python train.py --n_layer=18 --d_model=384 --norm="layernorm" --norm_eps=1e-05 --parallel_block=false --init="normal" --init_std_o=0.00378
Each number is 50 + 12 x the weight over its row's rms, rounded and kept within 0 to 99. Layers, rows and columns count from 0. The size before them is the row's rms in percent of the matrix's.

# layer 14 MLP down (transposed), 2304x384, rms 0.0278, rows 533-569, columns 288-383
082:51 50 55 52 52 69 56 54 50 79 67 52 51 56 40 45 52 60 35 48 47 43 63 59 65 52 48 66 57 67 58 48 55 38 53 36 53 73 46 53 64 58 34 59 33 55 41 51 61 56 37 29 42 48 69 55 51 61 55 68 21 46 61 41 33 53 52 49 56 64 51 47 50 48 53 72 58 51 46 59 19 34 73 46 62 45 60 75 37 73 33 66 43 56 73 61
110:44 49 59 33 54 48 41 54 61 46 59 34 39 54 50 50 51 25 53 26 53 63 65 24 56 63 52 22 39 39 63 44 62 40 41 61 36 44 53 42 49 43 50 56 62 46 48 37 48 52 45 46 37 47 59 43 31 58 61 52 50 71 47 34 42 62 41 47 58 43 45 33 45 45 48 44 59 34 31 41 68 29 64 51 61 55 40 65 64 63 50 49 49 65 73 44
112:69 46 33 46 45 38 41 65 59 53 69 62 65 49 36 62 68 34 49 50 40 49 34 59 60 36 18 51 45 35 63 69 39 44 38 43 37 28 44 45 33 33 48 43 43 57 44 58 48 55 40 38 53 41 64 70 41 62 53 67 27 41 58 42 46 45 41 38 45 66 55 40 57 36 52 33 32 49 58 55 66 39 53 56 49 68 26 38 39 57 50 56 46 48 38 57
104:51 46 41 52 61 52 58 45 63 51 50 28 48 45 51 56 57 68 50 26 57 44 59 57 41 51 46 56 54 55 64 66 61 57 51 82 47 23 59 41 63 34 59 56 36 55 67 32 31 17 50 43 51 30 43 48 30 47 52 60 19 30 33 70 65 36 36 47 60 48 40 69 70 40 57 35 65 43 47 60 33 51 53 47 44 42 67 49 62 46 51 57 61 31 51 43
104:54 50 43 47 50 50 62 58 62 57 54 45 62 45 69 40 49 69 36 48 37 36 43 45 66 30 48 56 64 64 18 75 66 49 52 45 42 46 59 66 38 66 61 61 62 49 61 57 57 38 51 61 70 48 44 77 57 69 47 52 40 58 31 58 51 50 50 55 59 44 43 53 45 61 52 54 48 45 40 42 38 37 68 51 54 48 36 47 34 44 50 57 45 46 48 76
110:75 66 74 30 68 31 62 46 46 59 47 40 33 52 58 52 20 50 59 45 58 54 34 57 32 52 47 55 31 33 53 41 75 57 38 42 53 39 42 75 62 29 85 33 49 68 45 45 56 61 50 44 62 37 52 34 65 50 49 63 55 45 49 55 65 22 67 36 37 55 36 55 29 51 35 19 49 49 49 34 37 63 29 43 38 38 41 38 51 56 58 67 53 36 48 61
126:36 29 59 67 33 33 74 61 77 43 51 52 44 51 53 42 57 56 54 39 53 49 29 51 54 61 54 72 46 59 34 37 42 51 46 43 57 63 48 23 35 48 54 27 62 44 54 74 46 53 61 62 31 56 48 46 45 36 40 39 32 83 65 52 64 39 63 54 48 28 51 61 63 51 68 55 55 36 49 47 52 36 38 48 46 75 47 43 60 56 54 47 49 49 51 43
109:36 58 44 39 54 63 50 35 62 63 64 43 58 30 51 44 40 32 39 66 50 46 57 68 33 39 61 53 62 53 49 44 61 51 50 32 36 32 43 58 44 61 58 56 51 58 25 45 58 46 37 72 50 63 34 50 50 42 38 59 53 47 22 55 73 48 39 61 41 39 51 58 44 48 50 60 66 54 66 51 59 32 47 67 54 45 46 48 24 51 32 49 38 65 53 26
103:63 42 47 58 57 47 47 44 48 69 37 58 53 55 43 39 71 55 53 66 56 44 36 72 45 43 61 47 53 46 46 49 23 57 32 67 67 50 38 38 49 42 56 48 54 62 41 69 63 56 27 33 48 55 67 52 45 49 38 29 48 61 54 33 64 50 52 47 45 45 58 60 36 64 67 15 45 50 46 63 53 62 51 37 54 71 66 51 60 51 47 49 71 60 56 65
095:57 44 56 46 72 62 43 46 33 54 67 50 70 43 44 52 74 53 60 41 48 33 34 46 28 41 49 67 49 28 53 45 64 54 36 60 45 32 38 36 68 47 47 45 46 55 51 52 35 80 40 33 58 59 54 53 35 61 53 49 62 55 52 56 49 61 63 59 57 43 24 42 52 49 43 43 41 49 44 52 35 57 76 61 60 69 48 59 46 52 51 62 76 51 69 52
134:70 45 54 40 62 50 48 53 48 54 45 54 38 50 65 53 36 61 54 73 65 37 57 42 65 40 31 61 55 36 51 45 47 48 48 54 64 32 52 43 45 32 50 45 45 43 55 41 46 42 53 55 53 29 72 33 46 55 47 66 48 46 47 45 84 16 42 45 30 69 48 57 42 55 57 47 60 30 53 66 41 57 50 47 48 45 48 46 47 55 61 55 58 56 51 44
105:73 42 44 42 52 74 46 56 64 46 76 33 42 63 44 54 49 48 38 59 52 44 52 40 53 67 56 35 59 52 47 60 46 56 35 40 60 49 58 45 22 44 59 57 59 63 39 47 63 61 50 44 53 44 62 56 50 47 48 34 58 58 67 53 29 56 64 35 46 69 64 52 47 46 57 45 52 41 66 43 44 65 50 38 50 47 46 75 70 44 40 38 66 64 28 60
111:26 53 50 42 45 50 55 49 53 54 77 53 47 51 49 46 65 51 49 71 49 42 59 60 74 51 60 59 47 42 67 32 63 46 34 66 76 53 72 53 37 63 47 37 53 46 47 66 28 36 56 43 47 37 52 55 63 61 31 46 57 32 61 64 61 42 31 38 56 55 41 56 37 33 47 32 60 37 53 59 51 60 69 65 42 51 39 52 58 61 49 72 41 47 37 64
101:53 55 62 46 68 45 53 63 51 52 51 50 49 53 37 61 33 32 60 59 50 51 68 54 50 57 65 63 63 44 33 69 53 58 58 34 85 45 57 46 67 40 48 62 62 51 53 59 48 50 51 35 54 56 64 55 50 57 50 60 58 49 48 32 55 61 46 37 46 59 34 36 32 60 54 57 46 67 59 25 44 52 40 40 44 45 60 78 59 60 60 83 55 59 50 46
089:79 36 64 49 66 32 63 71 57 38 63 41 58 39 54 69 49 52 51 71 64 60 35 50 74 30 45 55 56 62 64 39 40 70 75 41 47 35 60 50 55 33 59 55 53 50 09 56 62 75 64 56 64 31 53 37 59 27 51 58 50 47 60 38 54 73 73 64 66 61 53 58 34 46 46 50 46 46 39 56 42 65 60 48 31 66 58 42 45 55 43 32 41 48 50 75
097:39 34 53 64 32 66 71 49 67 55 50 65 56 51 40 39 62 51 52 42 52 67 37 57 40 42 45 71 66 46 53 62 60 47 58 55 61 43 37 45 47 42 43 36 32 69 14 41 45 46 42 42 66 62 39 42 53 50 33 56 58 40 39 68 52 48 45 60 58 59 52 59 37 38 86 65 54 67 63 29 51 70 53 41 43 61 54 85 58 66 54 34 61 43 75 44
106:62 46 57 75 36 55 42 22 37 36 27 45 23 60 44 44 51 58 54 60 73 42 79 51 38 47 50 34 48 41 41 46 56 48 35 47 43 59 47 51 51 52 70 35 48 44 52 33 50 46 74 60 37 36 44 47 47 47 49 62 63 73 39 75 44 57 51 49 62 42 42 56 42 60 78 42 52 51 10 45 41 65 55 52 37 58 76 39 54 67 50 62 45 76 45 72
092:63 36 24 59 65 43 58 57 37 62 39 52 39 71 63 37 26 86 51 27 52 51 54 59 45 39 35 31 48 46 43 64 45 37 45 57 36 47 57 71 38 45 22 54 51 68 55 27 57 64 42 39 59 64 64 51 58 43 60 49 41 39 73 50 44 71 65 59 53 68 47 48 55 31 39 43 61 49 70 62 37 59 67 47 61 59 76 56 68 51 48 53 45 51 37 57
097:45 47 70 48 43 62 63 62 39 68 24 39 61 51 84 63 54 51 45 32 55 53 44 52 42 53 62 49 62 42 59 73 60 13 45 52 63 67 43 40 42 41 66 49 43 49 49 42 40 44 48 65 62 68 51 53 44 57 59 55 54 66 48 47 37 36 70 57 40 56 61 40 44 42 42 54 58 47 46 47 43 67 57 33 33 45 53 38 48 70 60 45 30 43 69 53
097:51 48 58 58 59 50 60 45 42 62 44 36 36 59 25 74 33 43 37 64 46 54 60 49 62 59 45 52 51 57 62 51 60 49 65 58 52 60 66 42 43 55 46 58 54 37 54 54 44 45 44 53 63 57 57 50 49 58 33 32 56 60 55 58 60 45 52 52 52 40 66 59 40 54 60 55 49 72 52 67 35 56 53 64 52 76 53 30 53 71 68 51 44 75 63 43
146:26 55 49 44 47 47 49 66 57 41 52 59 59 68 67 53 63 54 58 59 29 53 68 45 57 46 30 39 27 35 50 50 37 31 55 42 49 43 49 45 51 46 40 43 43 36 43 40 67 40 49 43 35 52 56 54 72 54 42 21 40 55 36 62 40 58 56 42 72 47 42 60 49 43 53 57 44 52 71 52 58 53 46 59 52 59 59 46 48 56 54 29 64 61 47 47
099:51 59 46 40 60 26 49 37 82 51 68 42 42 44 61 53 38 50 46 65 48 65 49 47 48 55 38 49 36 47 63 49 46 41 74 60 52 45 68 49 62 52 54 70 70 45 45 48 67 52 47 51 33 82 26 52 46 52 39 36 37 53 71 55 65 60 46 52 41 61 56 25 43 42 60 49 36 34 50 55 61 69 69 78 30 52 45 57 41 58 22 55 67 53 51 55
101:45 44 64 66 64 44 60 40 33 60 66 48 57 53 56 36 41 39 53 40 63 59 55 44 34 40 38 24 34 32 44 72 52 39 65 48 50 64 40 51 29 51 29 55 50 38 34 45 50 46 41 45 70 44 35 58 46 61 61 52 52 42 27 44 50 18 63 44 58 41 63 57 52 50 45 53 47 50 41 39 40 32 37 65 44 52 55 55 58 42 38 77 40 69 45 43
093:34 46 67 55 52 28 31 75 55 34 62 60 33 60 56 46 41 56 52 43 61 54 39 65 26 48 60 39 33 39 61 31 21 51 46 49 51 47 54 47 50 49 25 56 30 48 34 69 57 40 65 36 56 51 64 51 43 62 70 57 59 45 53 43 53 40 31 56 38 51 46 45 54 58 25 40 71 55 33 45 47 51 52 37 63 39 52 55 45 48 60 66 54 58 21 35
112:49 53 56 58 48 47 62 66 53 66 34 50 54 63 54 48 34 45 42 78 50 42 60 41 60 58 66 41 72 55 60 51 17 44 39 33 50 39 57 77 44 68 38 68 54 46 42 78 46 49 63 57 45 55 75 60 65 42 38 54 56 76 33 61 54 53 27 60 49 65 32 46 53 76 57 39 80 39 58 52 56 45 27 55 48 34 51 50 48 57 42 51 31 33 53 35
120:20 83 40 46 32 48 58 43 59 55 70 42 42 60 25 59 40 47 34 39 65 44 34 44 60 57 27 62 26 42 54 66 65 54 61 39 52 79 31 43 60 51 39 45 56 63 46 41 32 33 46 55 37 48 33 27 29 40 66 54 52 55 72 57 68 57 41 52 39 67 48 60 56 62 67 42 62 64 39 61 39 45 49 38 46 50 35 43 57 59 53 55 76 63 32 59
128:56 28 50 37 32 23 46 52 61 31 66 61 52 54 36 50 57 44 42 29 48 69 37 50 53 31 44 37 45 43 55 49 52 41 41 71 42 67 45 60 72 36 78 52 75 47 47 57 33 36 81 44 59 47 49 37 36 34 59 45 49 24 67 51 47 59 63 56 50 45 43 59 71 48 49 68 58 54 36 39 59 56 49 62 46 66 53 41 54 75 54 49 61 60 53 41
099:42 53 56 59 58 57 52 36 66 33 64 52 34 29 66 38 48 54 56 31 45 62 49 19 64 14 52 39 43 38 44 52 41 48 63 55 48 67 59 34 51 44 63 50 51 37 59 75 49 46 48 32 58 44 37 55 49 62 37 50 45 62 48 50 52 70 36 48 53 46 44 53 52 26 51 34 36 14 58 53 33 65 36 53 49 50 58 33 61 52 54 40 57 51 44 44
095:27 50 59 41 48 47 42 60 55 28 36 56 59 65 49 62 53 54 62 67 46 61 59 60 40 31 20 54 44 47 31 31 37 53 64 32 40 37 25 62 72 49 52 31 63 40 66 47 58 51 61 52 30 65 61 49 59 37 73 48 67 42 45 35 36 33 48 44 69 43 47 47 53 59 46 49 40 35 62 46 53 49 52 32 54 47 42 55 43 45 43 51 47 76 49 62
098:49 43 46 74 91 25 33 40 64 51 50 53 56 55 50 43 45 43 61 58 42 57 50 48 58 47 64 41 66 45 19 59 43 55 45 52 64 72 46 41 38 52 67 62 66 67 49 63 51 55 63 42 55 61 32 51 48 56 71 51 70 39 33 61 50 51 39 36 56 57 68 53 60 42 40 46 70 70 44 56 53 36 46 61 37 48 68 48 42 46 42 40 63 56 34 56
081:47 61 67 35 48 69 54 51 44 49 60 62 50 56 50 65 52 56 68 53 35 59 36 52 51 59 51 49 64 38 50 54 29 42 39 63 67 56 60 43 36 41 48 53 63 70 30 40 51 60 52 35 52 42 49 49 53 44 53 75 58 59 34 43 36 25 37 60 67 79 37 46 40 58 41 39 75 35 36 62 53 56 57 59 33 29 39 56 21 55 55 52 60 55 62 65
097:29 42 42 88 51 38 61 54 49 60 41 71 53 47 49 55 51 44 39 50 75 41 44 70 43 40 53 48 45 56 41 40 43 47 56 32 38 49 68 74 54 51 41 46 32 48 58 69 67 65 38 42 45 30 60 48 37 42 53 45 95 59 51 45 47 66 42 43 19 51 40 36 49 39 42 51 29 52 24 33 63 53 39 47 71 48 50 49 47 36 57 49 51 57 63 64
098:45 53 50 60 60 30 58 53 41 59 40 59 61 53 46 59 47 62 52 63 52 50 25 38 62 44 42 64 61 55 41 48 49 43 48 64 62 48 54 22 65 47 61 48 43 64 60 57 61 61 48 51 47 61 61 57 50 42 55 39 59 45 32 49 62 26 56 46 58 38 45 47 54 61 57 43 50 64 56 45 41 47 61 44 49 40 55 66 60 60 56 52 26 55 67 42
122:52 49 34 38 46 61 38 58 56 63 38 28 46 70 37 15 55 35 51 46 46 37 57 50 38 24 37 51 42 47 45 53 50 49 40 40 57 56 75 43 44 56 48 31 09 38 35 46 55 40 61 62 57 43 29 66 30 52 55 49 66 50 60 51 57 37 59 49 39 34 62 60 56 40 36 46 50 54 43 40 56 54 44 52 48 60 52 34 68 71 65 39 53 59 56 52
109:41 64 52 23 58 60 40 69 67 62 59 37 39 45 57 35 55 48 56 54 54 68 49 42 26 35 61 46 59 26 46 57 63 42 47 49 42 33 54 23 47 62 57 59 46 51 66 48 46 40 76 42 41 53 57 58 37 53 56 54 68 70 21 43 52 53 29 45 34 62 68 53 76 54 51 45 45 65 79 60 78 51 55 33 74 46 53 53 33 41 54 65 45 43 63 75
111:65 48 57 29 55 45 60 46 33 57 47 56 35 50 52 78 56 43 39 59 46 52 34 53 59 54 44 61 33 50 50 39 42 38 45 46 51 48 36 47 67 50 54 52 36 47 49 60 35 47 36 32 66 70 41 51 60 62 53 63 60 46 39 49 54 55 56 39 31 32 54 68 50 54 58 41 62 54 36 41 35 46 60 37 56 52 70 47 65 52 45 62 35 72 49 34
105:54 34 66 49 71 52 41 41 48 63 27 49 47 26 49 54 71 50 59 38 40 53 45 39 44 42 50 54 61 35 44 58 51 26 53 46 52 72 26 52 56 58 74 48 58 39 44 67 69 60 72 79 53 27 60 45 63 58 39 38 58 43 47 34 56 39 59 58 37 15 61 59 49 54 61 37 37 47 58 67 46 41 51 49 45 53 56 51 59 51 39 48 71 42 36 64
# layer 14 MLP up, 2304x384, rms 0.144, rows 534-569, columns 288-383
116:82 45 39 37 45 58 54 43 45 55 62 53 49 65 41 46 68 50 45 85 60 30 45 49 29 35 33 54 71 27 36 54 86 46 61 43 61 62 30 63 65 92 31 46 64 55 61 55 51 52 54 40 58 40 48 60 51 52 48 35 65 42 53 58 67 51 44 66 31 44 55 37 27 51 43 75 67 36 51 30 53 56 52 44 26 59 42 55 43 43 41 38 47 22 45 46
108:48 56 28 51 59 53 49 47 61 61 40 29 33 49 36 48 60 67 48 60 63 42 83 47 53 47 61 49 52 49 55 18 28 36 51 50 60 44 59 45 42 70 40 61 60 70 53 46 40 43 39 68 70 57 40 64 61 56 35 56 47 32 54 26 49 49 59 60 56 45 48 46 30 57 64 41 54 55 52 26 52 56 57 46 63 31 52 62 49 36 54 55 45 73 63 66
100:29 48 43 47 44 69 46 71 42 21 31 38 54 49 40 38 49 38 39 57 52 24 70 71 32 44 66 73 59 40 41 55 40 52 56 44 37 69 65 29 54 48 40 64 38 31 53 39 33 52 67 46 62 57 43 46 52 47 61 42 57 37 62 37 58 48 40 42 69 80 51 40 40 22 51 19 54 40 36 32 71 59 56 45 35 40 53 32 64 59 41 59 58 46 58 76
110:70 38 41 56 32 38 33 52 34 41 61 56 75 41 33 42 55 39 36 30 65 69 63 51 43 56 56 58 54 37 48 44 49 53 42 58 63 71 52 57 47 54 56 48 53 40 45 42 42 41 39 55 61 38 32 36 22 49 36 51 67 56 49 55 49 41 47 64 73 38 36 43 46 54 54 78 45 52 57 52 65 46 59 50 45 44 57 65 58 50 25 59 54 64 55 30
107:58 26 51 50 46 46 71 54 36 35 59 45 52 48 55 47 43 56 41 42 65 35 52 62 60 50 58 44 45 60 56 54 72 58 41 40 53 49 57 28 51 43 56 42 37 59 61 46 50 50 52 52 51 45 55 61 38 50 63 45 37 54 51 46 58 54 80 59 58 49 30 23 32 57 50 45 49 49 27 37 65 54 60 46 39 42 74 44 38 46 42 55 49 58 64 41
116:51 53 63 43 78 63 46 62 40 35 60 77 47 55 61 45 45 54 44 26 35 47 26 37 68 56 44 32 45 59 70 46 35 51 39 49 49 27 50 59 61 42 65 43 56 58 38 66 50 74 32 17 44 72 49 65 48 32 58 57 63 65 46 66 52 44 43 48 28 41 42 56 51 62 51 43 65 34 53 38 59 53 74 48 34 49 53 57 51 35 65 36 44 48 57 43
105:32 51 43 39 57 44 61 42 47 73 30 23 67 50 60 49 41 40 40 65 59 61 44 52 57 32 56 41 39 35 29 50 61 50 35 64 64 62 57 24 38 35 57 29 79 37 51 57 76 70 59 63 36 50 43 53 35 40 49 60 65 41 65 45 54 46 51 30 60 33 68 41 45 59 29 60 46 69 49 42 70 66 25 44 65 48 67 46 40 65 62 73 46 54 53 41
102:63 46 55 37 50 46 48 50 37 50 44 38 45 64 70 72 72 53 43 67 44 59 33 41 42 46 35 47 44 82 76 63 41 40 71 61 65 46 32 65 52 46 52 49 77 60 86 48 59 75 65 67 52 51 37 55 50 55 52 62 51 36 44 36 42 61 50 49 48 65 48 45 44 55 53 52 34 30 46 34 43 42 51 60 39 37 56 70 42 57 43 56 50 50 39 53
100:49 75 67 52 36 42 57 39 54 60 56 64 46 75 54 44 58 36 45 46 51 49 66 52 52 39 36 52 63 61 69 41 40 48 71 53 74 41 54 51 41 41 52 45 71 28 41 44 50 56 59 48 60 53 52 46 55 68 53 34 36 56 56 29 42 45 62 29 35 54 60 50 58 19 56 57 59 48 44 48 49 41 49 49 26 50 61 58 44 41 52 55 26 78 57 55
120:46 42 48 59 68 50 37 35 31 38 46 41 40 46 64 45 58 33 58 66 48 56 56 35 58 82 43 76 46 41 53 59 60 38 54 50 27 78 45 28 42 70 41 57 55 54 55 49 36 44 51 32 50 38 35 49 37 58 49 53 48 53 42 67 42 49 55 50 56 44 45 45 58 48 53 43 48 62 57 27 39 62 49 56 43 47 50 45 46 41 49 45 35 50 49 69
109:49 59 67 31 29 46 40 56 32 52 37 46 47 63 55 67 24 56 49 43 44 45 41 41 32 45 40 49 49 38 58 56 45 78 55 60 44 42 41 37 51 56 32 66 53 47 37 29 52 53 41 44 62 53 40 46 61 35 41 44 56 50 26 50 56 63 45 49 54 22 33 47 62 32 21 62 56 58 27 55 32 33 41 58 66 51 53 70 36 34 59 61 57 52 48 77
106:63 33 46 71 56 51 48 34 43 38 44 34 39 63 58 55 62 52 24 50 58 70 61 51 54 34 45 53 44 44 36 40 38 44 55 40 39 28 54 37 67 33 48 44 36 35 65 47 48 54 44 54 32 34 53 44 61 67 45 65 52 40 58 48 54 49 58 53 57 38 36 41 36 59 52 37 73 63 53 57 27 55 36 25 66 57 62 54 53 43 32 34 56 61 62 47
101:35 43 56 51 82 59 55 34 72 41 40 67 52 54 47 56 59 30 50 53 43 47 49 34 49 51 66 48 76 48 39 67 60 52 46 78 87 65 55 60 39 53 71 44 79 45 54 45 53 53 45 36 69 54 41 75 43 56 51 64 54 50 66 45 33 59 49 54 46 31 58 50 26 30 64 49 60 48 52 63 32 56 44 40 50 36 53 45 47 55 70 48 42 45 57 40
088:54 62 67 50 64 53 38 38 40 54 36 42 57 47 52 71 54 57 31 53 37 73 28 58 53 60 52 30 64 62 55 27 56 35 44 44 40 40 27 69 35 62 70 56 42 61 67 55 68 56 57 70 65 57 61 37 43 38 42 70 44 45 58 48 68 28 67 36 49 51 66 41 59 43 64 60 67 44 40 57 49 56 40 63 58 34 54 38 56 55 73 63 36 50 48 44
103:68 36 60 64 60 45 46 34 43 39 55 46 41 44 29 48 34 71 58 54 32 70 39 42 50 48 52 39 55 64 31 39 41 47 21 55 53 53 42 29 21 64 59 49 54 43 61 46 52 31 42 37 48 35 65 43 46 92 75 44 57 39 46 22 50 52 52 48 48 62 63 42 64 58 50 64 48 62 50 47 60 16 65 63 31 54 36 49 56 48 38 41 65 46 41 41
109:55 30 53 48 46 48 45 58 37 64 50 35 47 43 48 58 58 53 58 76 28 40 43 63 74 30 44 49 38 72 54 52 47 57 44 63 65 63 52 82 36 54 48 60 61 50 39 92 51 56 54 36 51 43 46 52 48 51 45 68 37 34 28 45 71 44 49 55 33 34 56 32 71 59 40 43 41 46 62 52 37 40 54 39 39 46 50 48 45 36 57 60 63 32 41 53
092:62 49 61 53 43 61 56 31 42 45 45 65 42 59 29 67 50 49 47 32 53 52 64 51 56 52 42 58 38 67 43 45 46 52 49 51 69 53 30 43 59 51 49 50 41 37 44 58 58 46 67 63 52 56 55 54 57 46 52 66 86 74 44 38 58 48 59 27 43 47 36 45 58 51 56 46 60 61 40 64 56 72 54 61 65 66 30 49 47 58 52 63 32 55 42 58
097:77 58 36 25 40 60 37 50 56 25 63 40 49 30 15 42 36 64 60 39 43 45 37 43 35 63 50 67 51 48 49 26 30 66 58 21 32 66 63 31 46 50 49 45 49 64 58 37 26 56 45 30 63 48 46 50 48 48 62 60 60 47 60 67 69 78 55 50 64 54 40 42 68 40 53 63 38 50 36 42 34 65 45 50 47 48 45 43 38 58 32 32 52 40 36 75
092:39 33 47 36 66 44 55 64 55 51 35 50 47 09 77 49 55 47 43 60 55 43 58 56 56 57 29 56 37 48 46 66 43 49 28 46 50 62 34 52 56 39 62 63 59 53 45 71 66 53 59 59 62 55 62 39 45 60 41 50 43 53 48 47 38 58 71 40 38 38 57 38 38 56 44 38 61 65 65 43 32 61 59 31 30 56 63 62 43 49 42 43 53 40 42 57
137:39 64 36 44 60 33 49 59 49 52 70 63 63 66 45 47 63 83 52 53 40 67 74 65 68 47 35 41 29 38 59 42 52 38 51 62 51 37 36 57 41 43 54 61 37 48 41 42 57 45 42 47 56 62 48 66 64 56 65 31 62 66 41 49 35 41 74 56 48 44 29 66 63 37 60 53 53 55 49 54 45 52 38 59 52 57 63 49 53 58 54 22 39 78 31 46
097:51 55 63 58 55 52 61 62 54 60 29 61 68 25 40 38 42 45 46 47 61 43 40 45 73 55 60 37 32 49 39 43 44 35 46 43 64 65 87 63 32 35 57 47 51 58 17 56 57 68 69 46 60 50 63 46 41 52 63 63 63 59 58 66 50 41 46 34 37 32 69 38 49 55 58 40 45 50 32 53 50 53 45 39 45 48 45 55 29 60 37 63 50 54 39 39
092:58 27 52 51 55 63 61 32 52 42 52 60 47 33 47 44 67 60 62 49 53 39 30 42 55 38 43 61 64 61 61 29 49 34 35 42 62 39 54 56 53 40 57 55 72 31 67 37 49 71 70 40 29 40 49 47 51 48 34 47 52 40 76 60 46 42 47 50 43 38 43 55 54 55 62 38 47 70 62 71 49 43 62 53 49 50 50 57 36 63 45 31 59 49 42 44
086:45 57 63 63 43 53 54 63 55 46 57 47 54 61 42 59 43 45 50 58 49 66 56 28 61 54 55 67 66 58 40 62 34 60 44 46 63 45 52 64 45 70 42 43 47 53 43 41 47 68 49 60 63 66 49 71 52 48 22 65 34 44 43 55 54 54 52 85 45 35 55 46 39 55 43 22 63 47 29 18 61 62 38 61 64 60 29 51 28 49 55 55 63 35 62 34
111:40 74 49 35 57 38 40 45 52 38 73 58 55 47 45 53 53 57 57 55 50 48 60 55 56 42 38 64 35 55 59 27 42 54 22 59 40 18 48 52 59 58 32 54 63 25 51 59 44 11 62 67 41 65 67 53 40 62 40 54 70 62 57 48 46 59 43 49 62 55 50 35 70 50 69 42 58 58 50 50 71 62 48 30 50 53 61 52 34 41 39 46 29 51 37 75
114:52 75 59 31 29 35 51 57 57 37 49 52 30 53 47 51 49 41 66 45 77 43 46 64 60 56 56 51 56 54 56 45 51 41 58 68 56 53 51 55 56 59 58 52 67 63 71 59 42 43 57 60 43 55 50 57 52 60 47 66 62 51 45 60 36 38 49 49 53 50 30 18 49 42 58 57 39 39 62 16 22 50 48 49 64 39 56 57 65 53 57 44 52 37 24 48
121:59 66 45 52 49 36 52 63 57 50 54 54 70 74 51 28 42 68 56 53 62 70 51 24 62 55 37 44 52 50 39 49 57 63 57 55 52 49 51 73 51 33 54 54 69 39 41 56 32 36 56 62 59 74 49 51 50 41 55 63 59 42 73 51 34 57 60 49 43 32 42 46 62 51 40 49 35 35 38 27 49 61 34 59 45 50 41 54 65 30 62 47 37 57 56 57
096:67 42 36 67 49 54 47 89 57 53 64 37 36 65 42 63 39 58 50 46 70 52 51 38 35 47 39 47 38 51 31 49 44 49 45 74 43 27 46 35 42 45 74 50 44 67 24 36 57 43 55 75 36 53 56 70 64 67 63 62 52 47 62 36 62 46 51 61 55 58 48 46 56 41 60 45 43 56 36 48 52 48 48 38 72 43 60 45 61 45 30 32 57 42 44 47
103:76 47 42 27 57 44 53 62 66 49 64 57 52 59 66 69 52 58 39 46 54 40 73 51 21 57 66 43 41 55 46 55 52 45 65 70 46 30 56 42 39 51 60 33 55 62 53 52 57 54 34 66 65 67 47 40 48 43 37 36 46 69 51 42 55 65 62 57 39 55 50 42 29 44 49 44 55 38 53 51 61 88 48 44 55 69 51 59 54 56 48 43 35 36 46 44
102:34 62 62 29 45 72 52 44 39 59 47 25 37 57 45 31 50 46 33 57 22 64 45 62 49 53 53 51 52 50 44 34 65 44 67 67 50 58 55 42 42 48 28 61 53 34 42 60 38 71 41 62 55 52 65 56 61 43 40 46 47 84 63 41 55 50 54 71 33 47 53 35 72 61 67 30 42 57 48 58 68 32 49 63 49 50 38 65 56 50 53 66 55 62 55 65
081:53 43 48 45 57 32 51 57 44 50 45 58 55 57 54 41 62 38 43 50 57 48 32 45 39 60 19 61 46 65 51 35 44 38 58 56 33 55 55 26 63 57 54 54 55 54 56 46 41 59 42 73 32 29 70 55 41 49 68 56 57 48 58 59 63 51 54 68 47 22 57 36 67 42 63 43 34 50 56 37 57 55 37 34 42 67 41 50 54 56 20 33 51 55 67 53
100:65 38 50 34 51 72 50 44 35 53 65 49 49 65 55 57 56 74 65 32 23 23 61 46 51 47 47 45 51 45 61 34 40 45 42 56 59 40 37 49 58 59 58 61 55 43 54 58 41 56 57 49 55 45 57 62 51 47 63 52 57 43 47 54 47 30 62 32 46 38 20 73 59 60 50 50 60 56 42 73 34 22 49 47 50 52 46 53 31 78 51 52 71 31 30 57
105:50 39 56 53 62 65 52 55 27 47 59 39 45 50 45 48 34 44 47 47 54 58 48 44 46 27 54 53 32 43 78 46 53 61 45 49 58 27 44 65 21 67 43 21 27 57 61 39 49 44 31 40 69 41 58 53 30 42 32 52 56 48 50 44 68 35 64 43 49 56 60 52 50 58 36 55 53 38 39 64 63 33 49 35 64 45 67 42 44 53 64 43 47 41 54 50
121:45 55 63 40 49 45 16 43 37 55 43 53 47 49 35 34 37 56 55 47 64 40 50 51 44 64 49 45 38 63 53 56 34 60 72 48 59 57 55 63 61 46 36 50 50 58 59 45 48 46 42 51 53 46 54 59 42 39 49 54 56 63 28 46 56 42 45 76 38 44 51 50 54 49 75 46 50 27 34 23 39 65 40 58 27 53 39 40 49 58 44 41 75 41 57 42
106:57 38 45 55 79 53 68 56 61 55 51 55 61 81 44 48 63 38 45 68 28 45 64 48 56 58 40 46 42 32 58 65 52 47 38 49 37 52 47 45 82 51 37 25 51 38 46 64 62 49 52 49 67 58 42 44 72 49 51 72 50 39 55 38 72 32 26 42 68 41 41 44 69 45 65 65 44 58 52 40 68 48 60 60 38 48 65 41 44 47 44 59 51 30 44 48
109:28 67 66 58 34 50 58 38 65 42 56 50 62 32 58 27 37 50 34 64 50 36 43 46 43 57 58 20 56 43 39 79 83 45 47 64 33 37 49 47 51 55 57 48 88 56 36 44 35 38 42 51 56 40 46 64 57 43 55 49 39 53 46 63 33 45 37 54 51 54 48 54 49 35 54 74 44 39 34 65 32 47 33 43 47 51 35 52 56 47 63 51 63 54 68 67
102:41 29 71 35 50 51 43 41 68 62 40 23 56 47 41 45 51 50 44 30 57 41 58 45 77 51 34 49 43 50 62 60 57 51 64 48 65 42 63 55 41 65 64 41 37 62 43 38 38 50 59 54 60 39 42 42 46 63 40 56 71 34 34 55 54 40 68 42 48 55 65 43 57 47 29 56 69 45 66 44 39 41 61 65 42 42 59 52 58 68 56 52 65 38 41 52